python train.py --d_model=128 --n_kv_head=1 --norm_place="pre" --extras=["capped logits"] --lr_mult_up=1.13 --beta1=0.95 --lr_head=0.00732 --grad_clip=0.5 --warmup_steps=59 --batch_tokens=32768 --doc_mask=true --steps=3812
Each number is 500 + 40 x the weight over its row's rms, rounded and kept within 0 to 999. Layers, rows and columns count from 0. Numbers have three digits each. The size before them is the row's rms in percent of the matrix's.

# v: layer 6 attention value, 32x128, rms 0.321, rows 16-31, columns 0-63
# o: layer 6 attention output (transposed), 128x128, rms 0.299, rows 16-31,48-63,80-95,112-127, columns 0-63
# up: layer 6 MLP up, 512x128, rms 0.236, rows 0-59, columns 0-63
# down: layer 6 MLP down (transposed), 512x128, rms 0.226, rows 0-59, columns 0-63
v16 104:548446581545468529524553535494521524512483509540493544511480501488501601520515502461489497523509521445521497466551512469479542547451524508456489557442501526582506504559460426499545436531545555
o16 103:458499480471559512506453588486504495492460512498518509527476456467439608522440452506456521463487524466524563480471520532492522517452478485504519428438552518558507533502553526454433462530558551
o48 106:528488460469514426519524485490495499461565511489539453436541412491546460468512547535533540501452548529499515572484508513530444507557441492574495528565477455486487455450487534525444519474439509
o80 109:594509504534459495479513460550443450497516529517482518581442525498493429490506453500465524508529583500499476480515489452424533467512490545502572464476505465491551496570501410504531541433433497
o112 094:464528478470501478494524393506531487535490499520515429406547488550496441546531553441516495462476476553465455491493516496558474485463458439541460514661525450462523458442509487460479501462494462
v17 091:443479480481433494538486503536500468580489484589489413520490523564477486488541462550464495528493531495537544536487553489575486458469532460495512495517493497485453501540474442454521503460463501
o17 102:486434475520471502495513538587488468515506497570529492478459492571485484514491542532541457479558481482464490556469539522526509468474461500560514553436433511467454568419475492412473401522483520
o49 106:480455489455559541443528592394536508432522505451460531516463519475494560484453502492557511495476471463441466512566496555511486583568465474518485545498524562442509540422549493602498549499521511
o81 078:520491568462518434541566494499484515545433497514505574517471525490494520524452466495526460485474553502453490417526480438408561448490524491452452483539540469430523493458446520581526501495545445
o113 100:589553524540498563484515493471544496505542524424494555541555527431513496518505500460468583493520483550528511452484447526440508519481502573473524515509530459545507463529502514521470543484488516
v18 094:498524562481570497520449421502479559548513455492453510490569539527468508458520539485495516573460561533480499519524589486509500561468450497516530424570492482492542518499490510370418517478554458
o18 109:516449475462540498464472440552436491496516544580541497479448504479488472525510515487423506496533551551507527493554494350501537453370540455502573499499452493524528474551520520483483424458440514
o50 106:533500477583526489486508563499508483496518499495480533464488523430480538468490462546490488519505524480527514494445483516496466521532470487513474503507511456453449580549520446588563530490458526
o82 089:569509487470559551563475480515536512533531502477441418510522476459525468540480445468519522470529472438539538483531419560472502508542437509454480463443521486586436532437484456504517471531600426
o114 096:465532487525446500499552512475495483501454508443560556551501502524481496541449508468466418447506457487516509481450435524434544456569549494543478532489528554413515489415542563561536469517522506
v19 109:528403513433507532461460488520459516473509437546442480487538459453502496443552513531494482482495523493523510512483590476488504499442504487527559556472538467548482506461526515549455491518543475
o19 111:574471475578408516502524524467458446512448495496553451427511436541484444469542561487487536499473496508444535481427469512496491485504472454500483498452540511471485490540480540503469560510506499
o51 112:496539468538496517447513589474503457485501526509476517544467468501462428516450467459444514529498515531490498576453474504513559426548551569498537501562475531475524489568395460556558499504484512
o83 095:519568538448497522494446440498496499562503534490498498538532527502483545477552460471430470515542500498561580433482504449500452532560552525525554493518461545458503505529533506467462469512540496
o115 094:457561495501521444519555481504552525487520461487475502521480513518566525525498508447567515449503461487511461488559455502460504519488458471522396467516461493520488534478504552485497515512454495
v20 114:549600467485521443465441468550447478506569473553484488491457499478511491484497535535527537510524572500477513511554487426441521500510464516505452566569538403543448485494436505498522521484493479
o20 095:519551476557517489558511478494519413427506450491485474496514552518473444502437484552464518477500541476504474498566524469511545534494530480509522478510534518561444530529423399439538464535448527
o52 093:564503566576450512561471483466589532454452527441564584483527395507512511481529509472479458497497511441536520470483474556511491507496547515515602429531545528416538481580515489504465521511548571
o84 115:520548551433431489507544449468520477482452487545518575538522481469473565476537486484443462503475511509457538527519520457572455546560526511500557504538444520482520484514507498468563453460509577
o116 102:448403511526466562507539550478532510540460555433459479481503495521499507526482459477526477498467432525503479538472479603536477492448468436453508498415525532499540539448542487527420530526542524
v21 090:516487459509530578473519490525560493457525555490500535463498523514512437550479507504481515574502514470477531567507481545543440505443459583556457502457506485462515447541477503459542501455647507
o21 100:530523475556515467458566554518522557529533508506483484463533546492600463509519557502459512494531538502534519496442503480557518517479465498452452479514482519450532497485468470512542461511433489
o53 101:511475454534510448460505489434538458518516445464460468482488507554486502557462483581498486509500515530529471583537448526470523503581564448597500545551444473482482501523592505483468475507472456
o85 089:406578524414485494465461481473494484405546520503449532495454465512477598455529450541556531491450490496440513492551522538482477634492501471521519461503528491494508480510481499475534551535497466
o117 088:467477481509560472551482498525437505524479474509480448522549487471477540515441502465495478489513513529508549426528502437431498461525513486445572490499504512584430552485589502520493486539491484
v22 097:478538487440482518518427549577469513554455508526431487485485432489515459485413530495467530489515539531551504505415477488451511532459483491495544490514551551509428504560498489516534451450462512
o22 109:510466562504495472515531478534506439568434469563496393517459474581512521441532527574550455504474576503512464438480547485438474511454535533496526440484539509446455518565455476496499495558493482
o54 103:483462492457474575526472433441473489587567481437532490490538516531489497497569456432547512526499503501450578522523472549600488494499572502464434436498508407478408530465481527492495485457514474
o86 085:477514459422513445474509459478488455518536431515509595498493548449560488578552527505547535534450493517429472546551501519534481600529477548465535527536487490560527483486546574463522512480506446
o118 095:524586489512484515506513537474506538455548551536520470488548521480492458492475495518502494462537356405482488568526529538539558462583481488518469570491434487525542470450445535488501529503541546
v23 105:479511452505444504482521466500512458452598481479430498419584456527389554516428502472516421599536469544535564513427441456535501535491443443563479456540538497477438499478477496497484501501511511
o23 117:528479425461494504498530423541492549475484456470542502470457524545488559471447485545491525472482502502509554527506542479498536377424489536490511501434466492550489452565493464459517448488519466
o55 103:495470513475544506549480510480480472502487502585496537540432520449492458440479490518627533497446565457506457578530536564509528545495501537432527465473516531549458524563475471504545591541550556
o87 084:547539499504444467508485482473545430521474562569504486527511504478461483582529506590483516500498538485415476446531509523582505590516559477453497481622542452510564444516471510502528525474422477
o119 093:536501543508506514423454550509425491557401488516519492561524457543544495514612524433491514476538488509492486496570492483451479508510521536478517507483541513530536486483507529465489479522495451
v24 100:486572591478465472503515503580461458378477512512499556453450433532553489517480486388556562511583459547552508466506520444533483534463483496437494518473447499495492502541479508512440489518504595
o24 103:481611496479542478489510487456472535458513543589516434476583532533562444508562481513523508458488520524466501510519571504554547494478474613495470473534524468484533442499461479453491477471558525
o56 114:538471480558491517541497497478520530495499530529539511483587506491367498494494520499493483446364509474449516460476466573550474525526560429482474523571500563541465535486492481560490486532451462
o88 107:498510519479524525442507565484513443515554474483478473557468509499489494484482511565528580478484490504484488503516521505430558611505540550420561528484490437507502502594529472492473588504485529
o120 088:571411391474508514525514504482557496536522431485479473524496516444505528513458539514450490579516518472482461544459402562481503427551544438556474519446558467544504457431512489492547491521507465
v25 096:446573469538484467414582527473541509607518517525451500495465471449462531522567533432556466447486484461484549457547550459551494460581499469427487482473476477482522491521484589438493548535561512
o25 106:535487509483537460489495471460537421484477501507475470452481464469451463492496537493490443540536512498526596483517486430471438472512585555448496448435488528431551545550523447434523482487486503
o57 103:530480541517541469480430507556553512584505579472539510537507496543524545466477541528468503539558499535537528547437455428453483455424559460584521474494477547537469483462458531570452501534498428
o89 093:551554454477532459496472519520474536518423513518483526493476519482506485551495439452476401528511521528527463511524507509562512512519470570493493504522566469584492443465446453486559497524546546
o121 098:519447494402514545537449525515456502400546459569534477526542550527501496444497470566529560503471572532468456490480477529495549579419499522518464496545536474553477499518512433566526503406485455
v26 106:523505562496484501432547522535491493511500526499540490500538582520473529488461580523541542553471486484457548508519512489510578500476495453477474512554416465548535467549509545505474558421458569
o26 117:510565467455559464549448554530439466493530534605564483625475545519505512501506488502487542544561570458441496474492513442474476536516522602500523417501542498499506506392512507506501468547475459
o58 092:510521516477570502508489497482442553568473487552450478518467512525481501495516472480500506497480578557567518486485454475476438432449509527477548497484549504513511511505481446496540425627551547
o90 096:505482514467520577447526454490533537512442486445428478432486528500519517450481457439535480446481474518528522431498489545482533488426454536514521500478501458419527434557482521505480503500492486
o122 096:482482526571469514522530503521531454503531481438478473413480366475537517525513496499528458411445490465547443510493566485499474519513517482492503551519554496461528560511507483475539526492550522
v27 093:491495524496434509518535559427412456542466448408449567530619509539471478482536436471474512516537530485468487506534517490499457499501484523504495465499580485446535477489565522490511457503485476
o27 103:515542464532502526483449556550461505541468489504580516506506550510501530552507409492501551472488423438483558534542493468460509516577519515466482493501467441493409541569446588478432565520475520
o59 111:489452527459459462515477462439582491484538453543515452517461475431510468476481521502544536534535507506517460535503488521520534518522496470545522528530414514571522532512543509515588483481520536
o91 088:480525483503477508513468451528456558465494535506493409520493430512517501510496526516470500436499537470488489481487489540489520554509480505497529518502517475535513442514537426534610529539499443
o123 096:520455478501498477506489403537528544534537554516460517456456557539486554516485552551496437546442521539557467431462512468505506486444538466552494500508502544493485497459489446550499500486522449
v28 106:479480495512470463489540531465505515522514526504472519536542486516548522490530579494516490536516467574484496418469482538544486458492515541397566456466458473505564537514537487516477461452487488
o28 103:525470480489493548521399452539514498529485493504520493512467503536401552478494501539524457524466474484514502489499524534458439608444526521545441437520458469480516530513516579538474491495534460
o60 104:410482540547553475502540496520528587550493410508517479503533555439490546494461448465440516479467485539484487562514530501521531485530485453556511516470527521482477473443541493434523553560484519
o92 098:522506483456614504505471474540557510502571464440526460523580514516465523526519503469570514566526551459562475533481502475562452533482517529480461478510505562562443502492489582565498516493488514
o124 090:512521474545431544476514540513456464463486480521484530522558470512499452535515526487504557430520521427480558580455501487447515445548485514490527569520504435512364510576426522527491527502488521
v29 099:528494550532483497467482466500515496519413386524490543495488504496514469571552571494542480537442529490505573481449489443532592442549457506502496549516459525469512457529552477561489499480500448
o29 097:489452474503461550445492463504520577511507447437535433458483528465525491482497524541489530419492528521466461528482443474514493454512522497517424497480540507530466504457447507478391450553521499
o61 111:476444553482519483571534499491489421481562537533488615474502518523544534527422449475531511494505489489528390559437517479462493559470579544502544463510560452503478513482510506435483530517437532
o93 085:491588505544527535448498488508479547449480506505502573538501481475480482448419489449513519497541425512530588563507506559486480483442470467516474446494477445496482536543530423531516576472582465
o125 098:497495490443487518568519534529522494504483606492513496516513508468454583442468433507537448463493475487509462446561547534440451545504401527502551468505534541493458448497494542473520507498474500
v30 099:511494508439420530549504420511536461494502565481478448521444523445492547540534461520478496470504470530533489536525480466499451508461492512537536564508449448408468461495494465426469451465447469
o30 104:473433498486483472515505465520495421571555530510480524480484540444539537478549503405539442499494515495500463505508497486526516488538541533466525540519508455509506495426490517464531494463460462
o62 111:470498459561561469513494573403467462447522480570537559472534466522542561532476424536489492506479506482433475518426485576485575488481535484450454500487579521554550566553494517504518523521503506
o94 074:484541588527497476460557494539548562467462560516451489523540481450546517432444489566451483459461496528430548551531484431495536473435448418558499466470456467500504441462478490532526473527525516
o126 105:533569503478524507477447536448429542462454479478547515503504428579442496488527491533484491548476534490515563484479507458491490512537446464515456432481482523504511467480534509535482497552542540
v31 089:441550505442499523455469519459435513508556543449519500554457518537505541507580418493528482548411468526457514465477482445469496464568479540519523509535484568510492476473454526514515458518562514
o31 102:461498499463460519571588524503445444499528497433484612496479499519535458518555497540537521486483489483514475482540555417486516425495420502455503507518488504499572425478551519532525493577537458
o63 108:513389465461523474541547525520570509462492517556400480467533472507502492569421549548526468460556519534517556500479496554501528506460563493514471475492473437519550442500493508474471588501493456
o95 085:453522525553501560488532441494551499512422490479579447442531566513515487481467499449541536506470494443485497594511489531534449486459483498494485540482508549490436500388486521484464452455441540
o127 103:552482505543534452520441460459613502476471469543490425547489445481497505440447556502487463525560515507540493512512520583507520501505547487510546464494482486466500586562518468425482515494471526
up0 099:481482484456537473561530472512574392490467548499432530427505493523466534496479528434482596440526507547492506518515542511461508506520527490442483511500490526449489572496547528480552463517468548
down0 103:429523494493579498512514476540476542549496508468506483498482500388587541518534534508501546429496570459460474465418491502507524511482504545456559509411455501548515478464430485422516486517501508
up1 103:431492568453452508485545492548566477583505531416458522456528510490436533481567562511561476567466453592496507508530481456562508482530548515520546489554533520500468529539476454506535471487454483
down1 103:541489498506485454523471504517477468488479484491450563561514459520544557465488493483461490521516521458481460423509428560447524538543516496511536524446521516494561475536427526477490485538453489
up2 107:551392536479541482505563514494523448445527527526442483443523555482558536472478512495467449505606508479469427566478463420466525517490443522432501486514558537582470504522519479443507507508500573
down2 102:537474457545513592498574441554519486483561471509561537545545485441497548505444476478491495458474467486480551513497447420565463486478471505544510471461566462519499489493527487483576550519458444
up3 104:503510539475554488493466528466488494453530488534514510505538572531519496447497401527538587414449507461492534455456559557489482495466487438516516495502572453553490520508506438421507444390592475
down3 102:496520563470538476479542471447488521452468562482572493481462497509458530505564585577465529548484428495505489452508478551442551447514512483526479473496484515571514412536527461492553555500503452
up4 096:425478447493499401514525494411516574589527507502550517515549537505491467511562495483479571457484476521499468529490478424483522439491536488533521487425518612459519578497447460467497516511470441
down4 095:493462518500459459439470498539473365451520543456499465466482526544514444496570448540520454471488509453492487474410478480597558557445546509524432492510515491516503512475511480441452550527467488
up5 096:531504531588452484506491511492528600559506411443467537502555544457459569542498511532486490600568483480487479561476440516576578474486462459458544479539516518448507517537562545513491522556454433
down5 095:486501519454509505509490529507485461583534453491522506496487542493567513447482491596494466477495484544430484487606488528495529502541563493410452515530519501433446444496523460528503441539437507
up6 101:496506479539483546502474484497557457485463513463470569481498487457521431489539507474505496468506551469424529482465513462482472486462485477458549555495516462515540554475550479547474473457562442
down6 095:550533522546490492491485498500519497527440460488455523579472499575515457520524402491523558534441490487431477488492508497598372480487480437395453449490501457493514527449479495523529593455495453
up7 082:530553451496503542434497502469553460537551514510470402469464521474512520452472477454505582475531468527591476524552471550567506528498464455554503513553430480546498536497521434476503475490459532
down7 093:516548535452447482503422506506453420503563441498454555456473489534509500521502465493429452522475463479480413546499479559494488521547487486487431556545523509468511517579529510530515458459474542
up8 092:484486511516539466499511592513485452502539522439452497517457477475489465482554496519576432520448530516473512491452471512457554544530492418416467516546489416419484480434488536477477457441522521
down8 093:495446499475446538450473430523418513492463501492475476481564509518472466458506597462479509480517483424502473513584457487486452486580570542471469544462542453451456470527469537546546514534504499
up9 110:610466500509475536420512556480517528466455571514525492461534566456548515574556513566543526506504430529491538524534540494512464511476561466471492548536496511525494489509519434506515464489550544
down9 108:521551507510482490508430548496548466600504526511528530451501502413582535550524554462436430512503560469522564517490514483513496530490508502559463498505493414555537438518452500550542443491467525
up10 098:470469538542487473534500477495527536527486537496530471504505492472485478512481553445495497492492539502463582451512511505528503410495515605470433430485401516554502616498535451502534439494561509
down10 105:519463463498492522515441505551574479457404550509441486506459542570482468477514479495513541472524483482478564549498453492506454492582475516523530507533518483456502493467505494509547505461452540
up11 117:567462468518450547573494509495467530534461526527481487553557523478494480519571494534489546494524422479480548463497442463501462530541536501469559494539516495545547450483515498529473514452529524
down11 099:499520537540475478472451498557544497531547577565563504426433526482485546595495532449504481474518594505536509494531447446465517544507525441491460503536471514529472538424536443464534482510484507
up12 109:470468467439533440447504518494544484465520501490522574432554480524514487531490539562463539499509534513426512490513539485511488494458499486466542558448484404460474560507494525507510449527625531
down12 103:546526429493561517479520477534452538569513516483489477465479497494440521506453536569466528465475441490525555453480446533462476510469486492483492511541533509496480464524543542493486451546582506
up13 108:529514443429527494505524439527575520479459593457486453461457540447488518512508475435472457475499508586453508426463566557531424488463495480508527536555415469448560473494527505500498476520440484
down13 104:457490536490499514530481426466525485489503482470524500538500504477525503461473523639556485439494525464492441552541532477512516519619439557520501446433571528494519517505539541467483527524505528
up14 104:490491512512540520464499536467512487499520541510452482426497465510493531553594490494474496471543516512469407450447406507492527454490537462467482496452509515494501477497500493526440447531601532
down14 103:505477513549554478556550414556493502519517484462533534471524568584505497527417475518526448478505497519451498456556533552470599529520535482536529444471542486454473463582455468564553456507554471
up15 112:484513445509459500486494522532436504510542502443507479445554478545509477479434507481538476520477485492505460502513506476490526457521445437475591574512550507523428553485509497533418561520547570
down15 100:483501466471455553528513487535506497393479476477499525465505542495550494520470474498573503492470563423548468461513466463458563539532501474567466450512421493402515494536541522461493473491472504
up16 096:572538521477478539506529534497519517535424546526573497513486523552500530495541499427437479529480455446500571563588489473477533468391440550524489481510506488527462606505496455523512478493477531
down16 095:560525428471507526501552555500517561501592497566488473412553554473526500526524505465414503483496497517481522490515537482498529509490512502478501477476513497493565444521541584531498516453456509
up17 110:493475536443529498499537517522544506487510523449485496539484462492537426445536485433517567500616535554459501565484519537564493600525495513565496398543477498459519505458553516519488521473450502
down17 098:425394476452517516450546492440534494511457516491571472461470461585501525520508491473489533512503496458522454533446490438499489512482466504466470535484489447514540530527473461526510537421417497
up18 101:488459503505509517544514469507454473458536542532456501537513479585377505538546448442467416559448494489486502536524492511582488541510498476468553485505484465585521498478528442577511506465526498
down18 101:488541509452498477550490517521462460516531522495450497556507524477532496520467537531424482570478428541491469550529466593598433516497580481507506565440514519489469474411521453490515561437492481
up19 102:531451596479492463549454467513530489480526507531536496509512451516481494519388507513509445448509460533526486495544455526421543539497498490518442548410493519491511493428517389515546488508504448
down19 111:466512557511379515499461474615544537552508547499563497514548402548494498495488529516514486561497571518479429486551497485492527467532443524481486486454490516516503533622457511498515462457448526
up20 100:509515490579549581537450568518519408536497510510516466482483478538524460473525524442433539495525484585436510543523554514484507542470532498532576563435492518488445504476487426480569463520563448
down20 091:559515534460570527490478430569524474472516500490521470517516412527558501507518491483494459546504548516455371589473543496492514502514482528505481508461494546467423426511518518471507487501484517
up21 102:428471512493541530530573465484462449421498569437550522490481522490529514525525456491431520501556507437531474528544517511433563493506508507499470436464558552586473481553524494468506480537498526
down21 114:443512470542500565588509437467551492518436467504551443502502431529534507501520502480470493434477494508516554432487524510483445475506558505495589485591512555519508470574529477513500502529539484
up22 129:477443542534498589429469539526499438499501486556510493480537536456509490487549505468517595537483453452503517517556563535492545506461454515435495466507453549512529499413519545490500532519465482
down22 107:464456503578541435426442530504515487450545501505517573511535553488517582507518537491483573406476504469440484464529506539481497489534480451505455485455450492564545507450485479500490523544474470
up23 094:513443496533519538437501459498558542587446508452534524460543474477471453532509480468527462483515495512527473525491442490463500542514476439477448494448491498492529557512462486467414498585546503
down23 098:495535583489554539455552496517491555457582467475503471559474479501499522473462535445525484512516573506455550518484407503496503515492539442507482538483460502500483489489538482460604505422488486
up24 091:486409485499483497427520508557487564551442503499563562525467471508543456431451473466553553455498540440448539540537545505506456494510557475487505461445498480506402435452492477583494494475520491
down24 094:571548538552483517508477478480581445543581511475462526495537533436546526560525473479489484554566518541460537505463592456513627514410472493481480464463464443498534540459507507459483483570492537
up25 089:500486449440444449526552545519428501511445510499531568505528497528511537569511487517511505517426488544479512553531505554533613461550509557462503535456530513551548490496471441544495493493570407
down25 095:499454478511524517490455529445510459463507477435426467536465556609491530500535496486556526466465519476490585435494502543509554480549464502490540495452507450546548563501532514488442472515484589
up26 079:458474448560498544466588533463480529469487488537479462498434535525548558482542498508481554538510518523470524530483517472478497522413551477530535485504621469512506520473574529540428549540512530
down26 089:502532531498438502408463487491459448524405540415493529472436560520493541467515496506581482473446544498492486502421457535559483513530423506509528496485495472401513516438545467532480492519475551
up27 083:453452469487555414549461546487564549545601448441498522552532437458518555495588543442488455510501476486511512525451443510515549487529557523514440495463450479486519499531519466502518438526470576
down27 088:515482401532513459502490418536534491467470506526529524489485533484500545556497559510477517502451458456416521580473544477456401562478545436520517491518534506507514541455541494504568495504524544
up28 108:513437541531446494540437529447529499428476601460501424523488447493522436474498525494479436510461545520453506501484513560562539467441460470479429522498529526524523480469485562548544440543504518
down28 108:494520472523463518528490494485455563531572540532566448457506524547488512460512508464511518504490520409466458459516459489504456532475531495489501576503412525583426569548508445543500509452562595
up29 099:491530511458496504420490492475513502497476558446545510412513463473548498490499440467491576515451442462467464519500486465460508487547468518475446456486370491527471480490582433479449485547457503
down29 094:507496548481456516514471532438491513512419531543461487490454581437545524493532460487537550532489528523503563547476479464520592469479524465514526512503467533447457490552573469539565523571495541
up30 117:430518507478538468524560490499448398505567535413525482535493518500501485453518518506433491611544523493547498443475511489510484424496459485539522577504493513484428508515453470544490521495492433
down30 108:514513458482467489454437554547479434483482446522512448435547414552507553470555459545436470485478491454502508407526529476476477498485479433485488546451474505475467508498417509537477578496497464
up31 110:586507468474447473523508501411517528473435569418532425436488505525526472454512544478494473598481498530500514559521499527567524529556574521479503515496472478537519451498445431487478429518561486
down31 111:523481505437443526493563452524498508536488472482526537484543459521566470447478494548553445492499498524499551491493499463490488483527464571506543519555564517519463481515531493432490577522520451
up32 099:609478515521518526503465574571516446501486567490474574516481455509491514466505427469498513528550503541432508519444503506537473559463546527473490552485423524507548507459448467478457464530572477
down32 102:529454481520522489484587503447505538503458464532550503538450443457533453514547532498493502534431469502480499455464481514552510467460498470454527466529512521485455439542511426565459444515455493
up33 109:515444545487588542601461521551479433487478451460538511486490544467436469449520470540451487502508491434496524526531469516460472474512594480513503550449476462519450467550463460512534453429438498
down33 106:489487471548612504414582506458427420547472538517508526531493519518454514538477442465528498475484423444454524403467506491518471488477472499493482470506475514538483525462542515458506520464437504
up34 109:576514484486527537543478439515497523515464491551502445553535514473545549497452460516496541477529525517474459554503460490515490500496482448500566440462507516539489546548505464468463533469522431
down34 110:530477505479514461519515530543503511520442499508489514477520445532525585569478508449582472499506608530467492468469541488486533470416456610506500493470493524432507543472498483488483537478562454
up35 109:467481540483575564500428506499570477578448475457441479556557538515478509531478575538487497507495448479505524491513542502608522485507485513524548531496527489528449525492438500431466450427471505
down35 105:530511538534531568518504542493491506538471521471521500520484469495503544623461586516551499431532518555515523536532529434518563564570491481494543478463560520489506515473454465477473483480436494
up36 097:492429502485501450465552516541498532471481601409474539445424460471388469515465518470476475504487546490462545579463482510409483460583520530476478479504453557580493514537387501495439451518491478
down36 095:524531448537569479457479480549507513494435530595462492500490468489445447414446494497480533547494566434502563490483536544447549545530482444510442493567569532461528486550531496516581483492457512
up37 118:517507498563514508439537536493523502501479508389492487550589458587413489435535463573514530577533544461542522523523511529506541539563516454504521504487512553506473514426540483464492550460554504
down37 105:508515538533513397455449510487507537516464486513537540505452483565585552545465554506503534483500400506449555482576527460483507539531472512482565434482540542523491480504493476483487525467477527
up38 113:517352512490514501476526524485516526539463506495504488519601558535544450493488491501541559486528506487587460506526526447450504588520514459574485500571526571530491520514442485483496470535498540
down38 109:479517560413465443426508414506548515510469500534555552554554450466503501565564478495507508499512450436536526459515522460428448509525432480623504463498499484548532546553508494486546488523496560
up39 094:458523487490505597480458483531468547449509543508524483463565502526458534459525459501539407508514525464535477459538570493493528433487438456447516545504431454493515524470525502495454449437582486
down39 096:515545533510479477471470400483517511573512459518526505544517495437431521501513467483489455573556485525591431512579482526546532515456467523604459474479510500534512516519543535497506531519466460
up40 097:448421489460468535535476477528576495590477480518481563547541539576477465459506507442474545537460509492530523565490526435492497524510535528490473569573536525503545531481428489405439554534499516
down40 103:558474450409450469496529443473478480562468565567568528495521481519460507543503583519458512506475474490522504509481533470448534512471544535501473532486585489550570515499538526473485494516471534
up41 083:479491582532558485575503531507587540505490491586490537414528496577454441523464528473476533444499490496530480437592530470530483429454513517489520509490536503477438497418469481517560543475514483
down41 084:507527489528481514504470458498541494476557550485525532498523470433514498515436514495521475521470523535557522515549504491560540527391516505483574497514474513456502441550485439555461409502591487
up42 094:459495519473520467454478579495511518447567478540551440524524431489465443490467448475471496551489483466581565451507474451495461498480511502447538549514505478517473480527521535479534486478452602
down42 097:486493517456519495491459483472451524500483527463484408519542473529519615572497489572467525485433570546521514514488573487524557535512466555535535459514430560490480497504457501477548534494525408
up43 101:482448388571516542553554512534492540547582548438508523493493531445519505522489491477512529573480444462512498458544489463535560478547481499466500560456469516559512537498571449570488494493444535
down43 095:561518552559549500455460514494512499409467499481553482527543609537557512476507556493487531458493449515522542503514573539500491549535496515506534442560493469501534558531574514533542485460464501
up44 098:484462561479427546526510506455545511523561471509541554518474502487540495449567514516455497474490444519570442541591455482534493417464483567446495480543512471441423482534470516500453491513542473
down44 099:483488493505532530530461491436452495565474516561471491537491496491466594564447492478513483481482575457502463516409495547525524536547471529550526481415531534529460447488517481490499477485437463
up45 100:541524444475509501535504505540506446528486486545539558471490468503503543456475455455477568487476456463416545553476448512544486470494507473515455572488494456543473575478582449499480472513512546
down45 103:511532546509479509515513474469484504551543554554440483435573491543581506512498444508524524493562480449467513506547428493570584568478539443461519468460513522473471561469518572483512541542451488
up46 118:459563377574519475464470582490495462438482540497473486484484534467528479507479526517510467543494481540558566524490446490446466509535505488560591513537486538491469551488523482469464553552519507
down46 109:536620471494509458531538514510428511443428516438539505543513448560519517540475451547452489468491518581516476481411490517518432472478447536558527404553438515543469574499516513458461549470527504
up47 097:461489513478498521493483496478572490576565479463563473474484505528563534555482466511495506497479545600537537480497517435567485506450506433554560510495433451418495511465582484481399516506502439
down47 099:479508512534512448500539457504462510525445486410489453487552483457497503483518398536468523495495509507559553491550450498465512549491448453535538505512522479513554503501497454541531455433559488
up48 108:575488460461503561452523534493523522520484533478523508440453528488482521468564492524447455512562469457464514501552435502451446436533510520489402512498489500486481511494505467500500444476505547
down48 103:546529462488500477490422458487524505555510516399553478537477512597469463477556498473522464572478556491478470529447508473482517523428523474505453500485543530400520530541537439524572504523521554
up49 108:549446545468442492469572508449477477485519567482496538487538478541447471505492471474467529511523503491503533547479557423510443424512479486509572560464466474597481497461443496502448503501477528
down49 090:456498507503558450502534455520430463488467528500445503512482459476587464444478460465476454551474520460473506408431558489454435544540607540500497459473527519518493538435495553423448527490488445
up50 088:536472462583411537506506614531537536453517471480527479527528517510491511471460542506473491437465508491500487520551537533443525528452543447547489488480470496528514458449554509549547545549565522
down50 091:516534553500461526475450509562479533438470450481497445491518491506560425446502481457556532548497473472483422469432461550523514472579518525526531505502474536449462550550543465550529560551543540
up51 099:481574539472474560493476495531484498540530552493468550536458569467496411476552534470482554493533508488509521504504484509534461485457399468505503558520483540537451535522526523522491540487473547
down51 099:450488528452450464491486523487479505549519563466521471478498441515521495525483524471493531564428505519454579464525561490541506513569510526444554562549488519570513428489499574477463499522501462
up52 104:535543448538481448500460569470566464460443460503465539527476461513501460549476533420423461491495496503535527527436414530527548473478538487469438494500555568506530432496481521564453433453526543
down52 097:477461522542520515532495498456455447488520512547437518474496503541482504500525496442552520492424483573485468529468560445467511478511491461582521518510543482604463551453511564497470493506478522
up53 085:473515585452545476544465537512461456566522530489526465480538517510485485521542453521478445519488507609472534469525529499486566503538435478532473499604461464459484477507589543512494551511477502
down53 091:570547499543521526554554476495555556512512550471583466454549548540522512504470485479563489565511462497485535572446553565490478501556475445490521491470546513487470485475507567650494440488454480
up54 103:574482477456458516482452511489525425545493438555476495498442525488479441537519522528580514460500549501540537569550477438494596467527484478494500512443482463551497480516518447442473577469501465
down54 103:562532514526547512463521475464497503517465545547526490529490531494471403523576449500480544452509535455500506467539481446459450518457506472520463513502537491617423565542549536537435513506555530
up55 101:594523425545555556478474498415508432495572534499479467533521499552502515526533500452545554457542552565520518530453484492477508562491513454399543519507452563477416460455546466467505497430540493
down55 093:474510587478478439498451460550414530442514552462509482503475489538529548601472504522494510487568530491513601472513528476523472546556529435510491548509477538508501522510504522480526551457547511
up56 091:557452647506534487567525476450571512483503531496485499465522455530510458491425435520450550507504527512526534484518477478497488474503507428453395539440500527517483490435538559467532567584458555
down56 107:509493528419511567471527465463533518416489490481528522505441530467502485462478563416547575504476496520549553466437461446487493484516439448495497586512525445543569492526503469472519442451616458
up57 109:458524493520423560477484450524416524487485580452473535484484550523479489501492585484504445504566536552491491511512500479564479506435476468496447504455538442492478449559564506457439459445484591
down57 104:486531492524477475505532470505395557466490438520447448441501457526547522573546458516499471508521528458460490481400544487475498461493508535478521536490494520519502504576539559484522569470484463
up58 106:483465476563460540492456509484463494554525502546531420488499537485440496461501548455449527444545499538439443517543552535556480579390555548528493577529498582496505499502549455482518470499434444
down58 116:501474492455471460463452514533501454458522457483470524456547524527496534542507557516495524466490519510506477522525584487512585487523453534478477479521528549394505525542507490463555485654517489
up59 097:489455446509529512493573521515584532530452538553459515464540516438471460540491469499485460451496506439545501528499568432486465435509523458440528499431537532505522513501562499478489552531470523
down59 093:483543524492453505489495481526544598539494452515557555467544574506535520494530442499515494560503488496472520496557559490402471484545561470475520501460483457498483542481519495502487499588516552